config = dict(
    num_attention_heads=4,
    norm_place='pre',
    init_std_down=0.00294,
    optimizer='muon_variant',
    decay_shape='linear',
    final_lr_fraction=0.0,
    batch_tokens=[8192, 16384, 32768],
    max_seq_len=2048,
)
Each number is 128 + 24 x the weight over its row's rms, rounded and kept within 0 to 255. Layers, rows and columns count from 0. Numbers have three digits each. The size before them is the row's rms in percent of the matrix's.

# up: layer 5 MLP up, 512x256, rms 0.0778, rows 250-286, columns 32-63
# down: layer 5 MLP down (transposed), 512x256, rms 0.0576, rows 250-285, columns 32-63
up250 111:125103146118134121134108100142142153130153126138156135115092110143129113116091182144073136158175
down250 107:139103136139137149179146127114159132150116094121118118160143116186135121150108096097135132127124
up251 105:143172116096109148139116166107110146167100164140089154121104156114148141118111123098131129161125
down251 103:119129123090131099146136152117118148121148154158169112148165137121144143157113123145122142129125
up252 116:144135114144134157133148077096170102149137140131121157124171102141148185148135128132128147109141
down252 120:102106134143100166116101115105119142101140130121136135142119109143134136119080117148136159132118
up253 114:128149160108110119165124128092125111103115131110156154140144154121117111110121097096147112116100
down253 116:117183129106134198120106130111129090126076114135144140126130126151118132113123150144121116133145
up254 082:117120122091100113142118131128097100126123124104148143191106154111133111131123112122152121125128
down254 080:113082169137134130134143110143191122126144100116147172155115141106160121133144153127114145137125
up255 104:114115121140148113119136124102146112090137134149109100141155141120102152093104135131108160137117
down255 109:123119162153123091106103111119193127133137125108118153155126157085121120111145113094143133118142
up256 094:134113128066149135116126119117168165137147124139119097148106120117156134083108134140142128149111
down256 088:117175122082122105141123111141155100128132147149132135095120135155132111137128123137154160121135
up257 102:128134057135175154134119078101123108165101143134160116117154140105153163047121119090132114133168
down257 106:173094120142116135112131113083118094132077144116097111160105166101149140147129136112131098113139
up258 108:157127111146130104126117121117096149109107145146110119121144154113115153165156134121147153179071
down258 109:173097118080138166097144129139106115134152101134130123154128109154184095144165099122123094090137
up259 115:142100130111177114188127113116147093178129156162168123118128128111159140141089093150113112149164
down259 114:165144141115156087112148088129125138132128109137051128077099144138161141157151108136115095128117
up260 089:142120136114119132129138128118146127109123107102132142100123094160094092125132171118141107144149
down260 094:140154175111119136081092114132123116153162139083113088156125119097152145127111137130130127152141
up261 115:078107128159114161155105127110167129100112098139162172133131116141165103113118158126063113150136
down261 109:169140128132141143158131112126118185116130139168132134144073113120109149078125134128099102144161
up262 107:121157098097147141118096124092148095126140141146174168080123106129154154143158152145140117123109
down262 111:117120135153143113126106152130131092102144134074131121141113132129140124106140090151110154156140
up263 025:116131164111093127110158123122126114142093167128108134108154127106105123151144141121118129122079
down263 030:111116108129177157179142117130157174130132143175165134107108118120092116132145146113126137162140
up264 116:119114111130077086107205129094104128114133162128099155113146122156112100146093133159151122158109
down264 119:135126130091125171099115100103156133153109112180129117112144148103124129097168152157098129087119
up265 096:167124131139107103119171119134132107121123136177147111152155106120170089133136147102141094112136
down265 092:159147129111162150122123138137097117109114097125140113134137121118175123150112090156111108146123
up266 114:164148119163114120125077151101117139118132142111109121152144133126115114091166158143153150110145
down266 105:113162133124140153126178157108144120141124118108116107079131117212140129111116137126118113158132
up267 121:155096109159122128107143126123103120093092171153134100089169120115148130155107125163134102152126
down267 120:106182151089114098109133123130095074130124093064149132160129157111109148094130151085151128169133
up268 104:099139067129119111112114142096143106111107158120159108081115144173175121105117123124173094126125
down268 114:134130145063102106114099166141174142162141152167127161090098102143133110155140142096079114117134
up269 109:129115157178137118119179153118117145189109121203107177116108131140144111107083139148123118130122
down269 111:114141122110127109148099120103105178123126160106135129153153140179095095139124144174104108118115
up270 088:120171098149125109183141088085142088139150131120112110125130122080125096106150106133096131128117
down270 085:133100156153113132125148117150177080161137113168124111114197139133154122159142172104077096132116
up271 098:167128128128084180073089127123105137129108090154103122129143114128097122105160142086116099127117
down271 099:121107115178132113135126094098135119118173143155172114180111141117154118085103147147101118152108
up272 026:139118090142126130129134155119106116153140151145138124131101125150145121127097109117132099126172
down272 032:091085139107176110148118131132147135093130102135164157140156145079163140072128122170108117130118
up273 017:168093088074178115166151107132135108101121162128150116102128114169144099170102147127108093142206
down273 023:119091172119115120132122137113142159131129149090142141124133120136145138110153155136111114095116
up274 006:150130091125109093116130163101134113171141194123148114125091085160142142154113121119135138119170
down274 006:093150127113164144126138108128157142103164088172132123110140129116120102127130136124164127143126
up275 084:140106068097151179100115108127106150156140151152108147127127107104136124168134151112143126139119
down275 080:096104133166071113173118143135118158141110081152135103143096126154115148085124106108131060191099
up276 083:143134121126094083191109117117106146100160089097135120122112143144153107116116122177139137140162
down276 089:124134101142129129137159155126118120076119098166107114124121127152104112107104119143135144132161
up277 102:130114121111085146077149126108125131132056159149177132123133112118173103122103161129110138121159
down277 101:113112117134124101144096121124140136125107112141136099106089136129133150116141099130167139120118
up278 101:144153120167131105133102154103104138104116150094121109100137143134132136079081171107090096171132
down278 100:130131097175118126151144134157115150123192130164141114149149158091115058145092096164116111126124
up279 100:123083106116085117166140109118101125113154114180150127117157123124116127110156119138171124155127
down279 096:122098164104113099182145113141151116122111143101119158112147134161113123130145102136103150115145
up280 117:134106120079127089135148151099151106119111136119100071108179128146104118132122139111147182125101
down280 120:164148119145148114114126116133129135090190171129117138097105129115151162113163122124150104115168
up281 117:145117167121129152137096097106149138158129100105181139107153165152132131116151125131115146102117
down281 117:166160110142144116110147104125134120065151099153099109136121108114154130084126112151141109160128
up282 097:162114143155092104109127118099085136117114167145162106135142167123175138092125150121095102134136
down282 104:162156111086089088125145156099116117153167102112126098121126129166101102119085146098141129132127
up283 112:162101144124121113118126151125141077107119093126150128142118101120118149156130173060118143162118
down283 103:128118098143159122097123143182140118145118125116152113154153146134124115104103102131110144129116
up284 145:081160171133130109111154105130121115111129146134167151126085142094144120162152114130100148100116
down284 141:115166081130155104116126144095159143079153165162164119149140103097123102107133121130122142099127
up285 107:125113099082164107172121136106124152157140093157140119163135144132129104124132132118123122126105
down285 093:159113123129166119143145129139187142112119153145142126129117101180191106176114108111124138112145
up286 111:121074137112102127140159120089165171118137116107177133139125142153142101114119151152094079138127